{
  "n_kv_head": 2,
  "norm_place": "pre",
  "rope_fraction": 0.5,
  "init_std_qkv": 0.0543,
  "init_std_up": 0.0543,
  "optimizer": "muon",
  "warmup_steps": 0,
  "decay_fraction": 0.694,
  "batch_tokens": [8192, 16384, 24576],
  "seq_len": 256,
  "steps": 6919,
  "dataset": "wikipedia_en"
}
Each number is 128 + 24 x the weight over its row's rms, rounded and kept within 0 to 255. Layers, rows and columns count from 0. The size above them is the row's rms in percent of the matrix's.

# layer 5 attention query, 64x64, rms 0.284, rows 0-24, columns 0-63
size [ 83  77  81  74  87  68  85  75  76  87 100  96 102 108 104 103  94 102 144  99  96 109 110 122 130]
[[118 125 138 171 112  99 166 104 141 111 127 133 106 155 162 100 147 137 104 144 150 142 119 139 114 137 119  86 137 114 164 106 166 152 153  93 135  95  78 176 120 136 135 152 122 127 172 155 109 110  91 153 102 129 135 121 130 155 107  97 139  97 130 170]
 [ 67 110 118 139 147 139  77 131 148 136 140 113 144 106 137 102 146 122 117 164 112 146 139 126 146 130 150 130 141 165  97 149 150 153 108 138 128 103 147 104 119 146 140 133 113 110 126 111 123 138 119 102 116 141 107 154 104  65  83 127 143 198 161  91]
 [155 100 109 118 126 120 140  96 121 112 149 143 128 112 139 141 162 142 134 145 158 131  90 125 144  90 145 146 100 116 111  76 129 132 128 154 119 139 141 167 130 109 103 114 127 119 140 181 123 136 121 119 107 145 164 173  80 131 156  90 170 115  87 179]
 [ 73  98 129 127 152 138 113 174 129 127 122 109 140 117 141 135 174  80 125 153  90  93 135 143 134  91 140 105 137 130 122 149 149 115  87 116 165 130 151 143 143 120 123 100  91 121 147 118 124 142 130  86 154 128 100 156 131  79 158 151 126 152  93  99]
 [199 136 122 112 131 123 153 123 133 143 118 124 130 141 152  96 105 141 171 108 144 112 125 160  89 165 120 151 126  95 110  67 141  79 159 160 140 113 139 134 156 113 138  89 124 137 122 149 159 151 127 136 122 116 135 134  84 155 135  86 146 103 131 117]
 [104 100 119 135 165 100 161 131 132 100  92 122 129 130 116 150 155 115 124 108 123  84 120 151 119 119 125 151 140 140 137 150 147 138 101 111 156 105 113 138 124 154 107 109  77 136 150 126 113 123  95 118 113 152 145 139  82  56 157 190 115 138  97 146]
 [144 122 150 127  93 100 111 109 101 128 111 126  95 104 137 127 110 160 184 149 127 136 120 116 148 130 132 119 118 131 152  94 125 162 183 122 149 112 146 142 171 164 154 120 137 158 142 178 105 122  85 141 126  94 161 120  91 128 134  92 153 106 109 158]
 [124 124 135 138 117 156  97 155 116  90 117  97 142 135 119 125 149 117 116  74 136 153 141 145 104 118 155 129  91 140 126  94 107 167 133 105 140 117 129 147 152 114 128 143 136 174 154 109 123  98 104 140  73 160  98 107 179 118 108 151  63 123 127 137]
 [196 163 130 120 142 130 167 133  97 136 145 119 132 150 136 122 121 131 161 139 104 132 143 141 103 125 102 152 133 117 142  78 125 103 125 182 124 124 115  84 114  97 164  72 163 117 147 131 129 122 168 148 115 119 143 124 122 167 151 135 151  83 119 137]
 [140 117 143 133 102 129 115 169 107 143 148 130 149 155 127 129 120  86  93 141 137 151  85 122 103 137  84 169 118 125 126  97 173 157 125 159 128 169 156 121 153  97 115 137 114 118 126 135 103 123 128 102 119 135  92 126 160 119 117 184  63 148 122 122]
 [153 152 167  64 138  93 118 108 136 128 102 100 120  96 140 125  77 161  95 141 135 129 137  78  97  94 173  97 136 109 153 115 160 172 127 126 124 107 147 121 133 121 159 122 118 133 130 128 122 176 117 122 156 141 136 132 151 149 129 123 137 119 136 170]
 [ 98 104  77 154 169 129 119  91 142 108 143 143  96 104 119 125 135 107  93 150 136 172 161  90 123 129 157 141 165 164 111 149 124 171  86 133 115 118 108 146  99 136 156 137 156 153 121 134 102 156 156 157 102 145 110 115 115 124 125 148 132 128 122 171]
 [114 132 131 133 121 155 138 137 115 121 173 128  78 147  90 151 168 101 122 101 109 114 123 144 126 104 141 146 147  96 103 147  82 126 121 158 158 104 145  95 113 126 160 145 118 126 111 109  84 158 135 131 165 138 112 108 170 113 108 157 159 134 159  77]
 [146 127  99 122 169 194 115 102  80 151 120 132  93 148 160 126 137 109 128 130  99 122 151 136 153 143 148 143 152 133 121 128 160 133 122 123 162 125 151 116 138 114  98 133 144 142 115 119 154 133 125 138  76  85 105 111  73  99 139 110  75 150 132 147]
 [ 89  86 103 109 134 117 148 119 171 129 163 126 108 126 109 116 159 155 121 117 147 143  83 172 166 140 171 105 158 124 158 173 137 158 140 155 124 131 133 114  84 127 129 123 126 134 137 134 126 128 107 108 105  61 109 129 116  95 155 153 131 142 109 118]
 [143 163 180 118 139 142 179 130  81  93 121 177 124 118  91 156  73 114 152 126 144 106 111 148 113 154 135 145 109 130 144 121 108 131 116 138 112 108 155 110 103 106 122  98 157  92 112  91 135 179 101 100 113 126 137 136 137 148 127 138 140 146 117 153]
 [122  91 100 111 148 155 116 112 107 172 173 113 117 105 133 126 120 134 156 112 100 168 168 119 139 170 204 113 127 125 166 135 139 121 119 137 113  67 173 135 119 123 124 125 125 137 116 127 108 117  84 124 136 129  86 144 135 121 150 157 126 127 129 143]
 [143 120 140 126 124  92 142 117 117 103  88 171 130 164 124  97 179 135  96 129 166 125 127 123 122 156 116 122 161 142 149 116 104  94 124  64 147 146 113 119 143 129 178 152 141 124 117 140 140 114 114 121 127 142  76 145 124 106 123 110 156  89 179 138]
 [144 161 100  83 117  85 112 131 130 168 145 134 121 152 149 145 136 141 123 132 147 119 128 107  66  80  84 118 106 142 164 120 152 105  94 132 104 162 172 143 136 103 137 140 123 142 160 114 111 120 122 149 112 153 169 121 123 171 128 119  95 137 157 122]
 [126 108 100 153 115 156 122  97 119 128 106 143 108 128 140 161  86 130 161 109 137 140 118 151 115 107 148 151 178 115 133 157 125 142 152 111  83 115 136 161 117 104 144 115 102 158 119 160 103 136 139 180 123 116  60 118 114 138 148 176 114  99 123 100]
 [157 138 127  86 176 154 129 122 150 128 117 139 126 140 114 187 126 126 145 111  89 138 101 126 124  81  75 144 143 149 151 152 101 156  99 103  93 115 126 146 116 135  96 139 152 146  99 103 153 139 156 175 120 124 118  97 115 111 126 135 160  97 108 147]
 [112 134 131 151 135 145 112 126 128 133 154 113 133  89 118 137 111 124 135 139  66 164 133 177 164 158 134 125 152 119  88 172 136 108 131 107 135  67 150 162 155 132  91 123  94 117 124  77 150 138 109 140 103 158 146  96 132 137 154 149 141 108 130 142]
 [107 124  91 121 122 110 103 119 140  93 141  95 132 170  91 124 106 107 148 130 156 156 133 105 139 126 150 113 147 151 130  92 101 136 106 141 183 140 135 147 137 108 114 197 148 132 137 105 143 136 145  93 115 100  95  99 147 127 188 125 161 127 144 142]
 [118  78 123 122 131 145 134 146 161 138 176 109 155 130 148 104 133 116  82  95 131 129 113 155 148 119 120 119 130 155  75  95 139 131 128 151 145 155 133 151 154 119 145 137  96  88 131 133 108 165  82 169 110 160 133 118 107 133 126 122  82 146 142 175]
 [121 118 134 141 102 130 174  99 104 112 108 120 127 117 114 125 128 151 146 162 141 104 140 135 165 132 132 123 141 119 123  97 101 159 101 141 134  68 109 137  95 143 156 107 104 140 129 152 144 136 144  99 191 123 136 157 130 146  69 112 176 129  82 118]]
# layer 5 attention key, 64x64, rms 0.267, rows 0-23, columns 0-63
size [ 82  84  81 101 113  82  94  88 104  95 104 108  95  92  92 115 111  90 100 109 116 114 102  90]
[[141 147 114 132 119 146 129  88 121 163 125 128 176 123 145 130 109 100  93 178  76 140 141 137 110 147 136  97 146 123 161 104 125 125 127 148 122 158 120 138 112 144 133 159 100 146 119 133  73 162 155 128 192  97 153 107 141 144 138 152 160 108 100 127]
 [119 128 151 116 105 143 104 160 131 125 163 137 150 155 133 129  92  73 156 137 165 132 128  97 134 101  70 127  94 121 144 136 104  93 135 111 149 180 134 112 130 124 108 149 164 146 155 102 159 115 176  98 120 139 142 117 142 175 117 143 110 122 117 149]
 [141 155 173 145 162  96 142 133 147 106 117 103 103 129 135 113 161 141 106 105 111 102 167  85 130 173 123 158 157 144 119 145 102 153 122 110 102  96 116 114 146 136 183 139 110 120 121 111 118 160 158 119 129  75 125 119 127 113  86 112  88 134 107 110]
 [142 136 138 116 131 170  77 135 146 107 149 155 147 129 131 150 103 120 137  80 174 148 138 126 130 130 112  76 130 141 122 112 131  90  88 121  93 152 116 115 141 122 103 158 164 132 129 104 160 131 107 107  67 140 111 131 127 120  97 127 135 181  91 128]
 [100 179 147 145 124 129 113 148 112 116 169 126 135 176 140 138 143 180 163 139 109 117 123  93 115 110 128  75 162 124 170 124 159 137 142  89 136 103 142 163 132 120 101 140 137 115 159 142 137  95 103  95 109 151 142 123 169 142 125 106 109 107 100 124]
 [140 135 178 131 144 127  49 165 120 138 116 111 122 149 109 112 137 123 158 105 131 125 190 115 116 158 130 123 118 134 114 116 122 140 143  92 103 108 130 119 139 105 156 147 168 153 115  97 141 122 152  88  83 114 114 152 131 128  81 115  95 143 109 135]
 [123 141 126 133 118 158 107  92 117  94 127 102  94 140 134 123 115 129 111 112 132  91 120 188 117 142  99 117 118 122 180 121 148 143 133 127 143 128 146 125 146 112 101 152  98 183 141 127 174 129 149 114 145  90 114 129 176 102 127 126 175 121  70 112]
 [145 125 153 176 112 139  94 145  82 170  93 143 134 142 107 112 163 115 147 122 151 168 148  93 131 151 153 111 147 112 107 107 135 112  80 104 128 100 106 111 160 119 100 134 117  96 124 129 123 122 135  72 102 128 173 116 153 127  93 121 124 152 115 144]
 [163 100  99  83 177 140 197 136 142 118  86 128 104 111 102 108  82 143 162 121 144 119 137 118 150 105 151 167 106 140 127 128 128  89 127 125 125 131 147 131 127 130 148  94 161 111 116 116 146 123 129 146 122  96  98 158 126 122 133 163 145 178 138 132]
 [ 95 134 182 165  86 124  64 177 154 149 154 110 143 113 112 121 126 113 155 102 151 129 119 111 110 140 122 126 115 130 100 117 159 152 101 109 118 134 126 135 142 116 100 183 142 128 159 123 154 103 129  90  82 123 117 130 144 126  97 126  99 134  99 121]
 [156 108 166 124 143 151 148 154 137 127 115 112 156 115  94 127  98 138 133  67 130 197  92 152 119 139 107 165 140 142 108 130 145 119 132  95 128 101 130 128 105 160 140  93 158 127  96  87 174 108  88 139 126 110 129 117 117 116 127 108 112 126 161 137]
 [137  88 104 122 154 142 137 124 140 101 141 117 158 186 154  98 160 135 118 141 112 137 109 160  63 125 123 102 128 113  73 110 106 133 140 106 124 146 124 131 132  83 144 146 106 118 136 170 138 136 160 111 140 132 131 147 129 101 143 168  75 135 108 150]
 [164 105 103  98 139  94 114 132 149 101 132 120 105 104 120 146  85 138 146 137 107 103 111  86 113  77 150 142 161 149 101 137 140 105 113 108 165 153 120 150 136 135  84 120 127 116 132 121 104 100 153 148 128 144 138 129 141 166 167 126 102 136 182 176]
 [125 125 134 141 158 134 101 127 136 102 159 110 143  84 191 137 140 106 175 144 172 115 111 122 127 135 129 114 164 146 153  97 133 110 131 108 120 115 107 129  79 159 112 125 168 119 143 148 140 123 114 129 154 135  90  87  98 134 157 167 100  95 158 133]
 [112  95 110  97 144 124  80 165 120 109 137 115 111 126 113 140 139 114 129 142 148 116 106 137 141  90 129 175 130 173 145  90 160 164 164 158 189 136 147 168 119 127 135 132 160 161 127 116 132  97 116 146 145 115 107  99 116 114 105 132  88 101 104 139]
 [115 127 170 107  86 115 163 171 129 125 143 103  89 170  95 111 151 143 104 132 107  78 174 135 109 126 163  81 146 111 168 126 142 117 139  91 161 109 123 152 153 111 111 133  96 147 146 145 118 127 169 121 149 109 122 104 127 136 118 143 119 117 110 144]
 [102 137 162 144 144 145 124 131 115 135 139 197 114 105 118 134 121 137  73 104 153 109  67 128 173 151  91 138  98 138  94  94 145 127 140 130 122 125 132 182 143 145 106 121 134 150 127 136  88 134 125 155  80 138 150 133 122 125 153 117 158 102 137 130]
 [142 131  91 137 148 115 126 135 128 144 115  74 162 150 103 119  76 113 156 133 147 108 139 147 100 127 153 134 176 173 126  79 137 140 128 137 136  93 147 144 169 128 112 125 139 141  98  86 147 145 161 108 145 111  92 111 135 155 118  92 154 112 138  93]
 [140  85 121 116 110 152 108 109 106 136 130 171 173 143 143 105 101 156 118  87 142 105 130 137 110 140 110 171 155 110 132 121 141 155 155 105 146 136 122 118 142 169 121 109 129  82 164 138 145  77 167  82  95 131 141 132 149 143 106 134 149 123  89 114]
 [140 173 106 123 129 117 104 119 152  97 131 117 150 120 148  99 131 160 143  90 161 124 135 108 164 174 149 185 132 107  75 131 130 133 112  95  95  95 129 109 123 148 124 118 103 127 148 119 105  78 131 137 139 163 120 114 150 111 105 129 168 140 165 151]
 [ 90 134 133 129 132 136 111 152  92 103 120 144 138 131 141 137 142 153 140 157 128 103 138  86 127 158 155 125 126 143 168 108 135 129 116  74 154 120 110 122 126 142 114 159 138 113 189 116 122 101 155 108 123  96 145  61 181 123 121 157 140  99  92 141]
 [121  94 109 109 123 167 143 149 132 147 122 112 113 167 134 122 153 138 121  92 132 119 119 136  98 124 169 109 151 171  85 137 174 170  94 160 166 136 141 103 118 101 127 161  91 148 112 157 134 182 105 134 111 147 140 147 137 148 114 100 111 101 146 122]
 [130 136 132 121 116 106 121 160 115 102 150 132 114 121 113 138 189 123 166 150  83  87 148 115 111 141 126 125 153 114 125 131 115 101  81  95 120 119 109  81 133 115 106 104 164 150 123 176 107 121 157 147 128 113 131  90 149 122 165 107 146 159 178 134]
 [113 119 102  98 122 149 133 152 121 100 105 120 124 161 110 114 136 133  56 107 101 122 136 122 117 103 143  77 152 162 115 113 114 167 136 114 121 103 160 123 126 163 154 109 137 129 108 145 193 157 107 120 119 158 119 147  97 121 152 174 102 108 135 127]]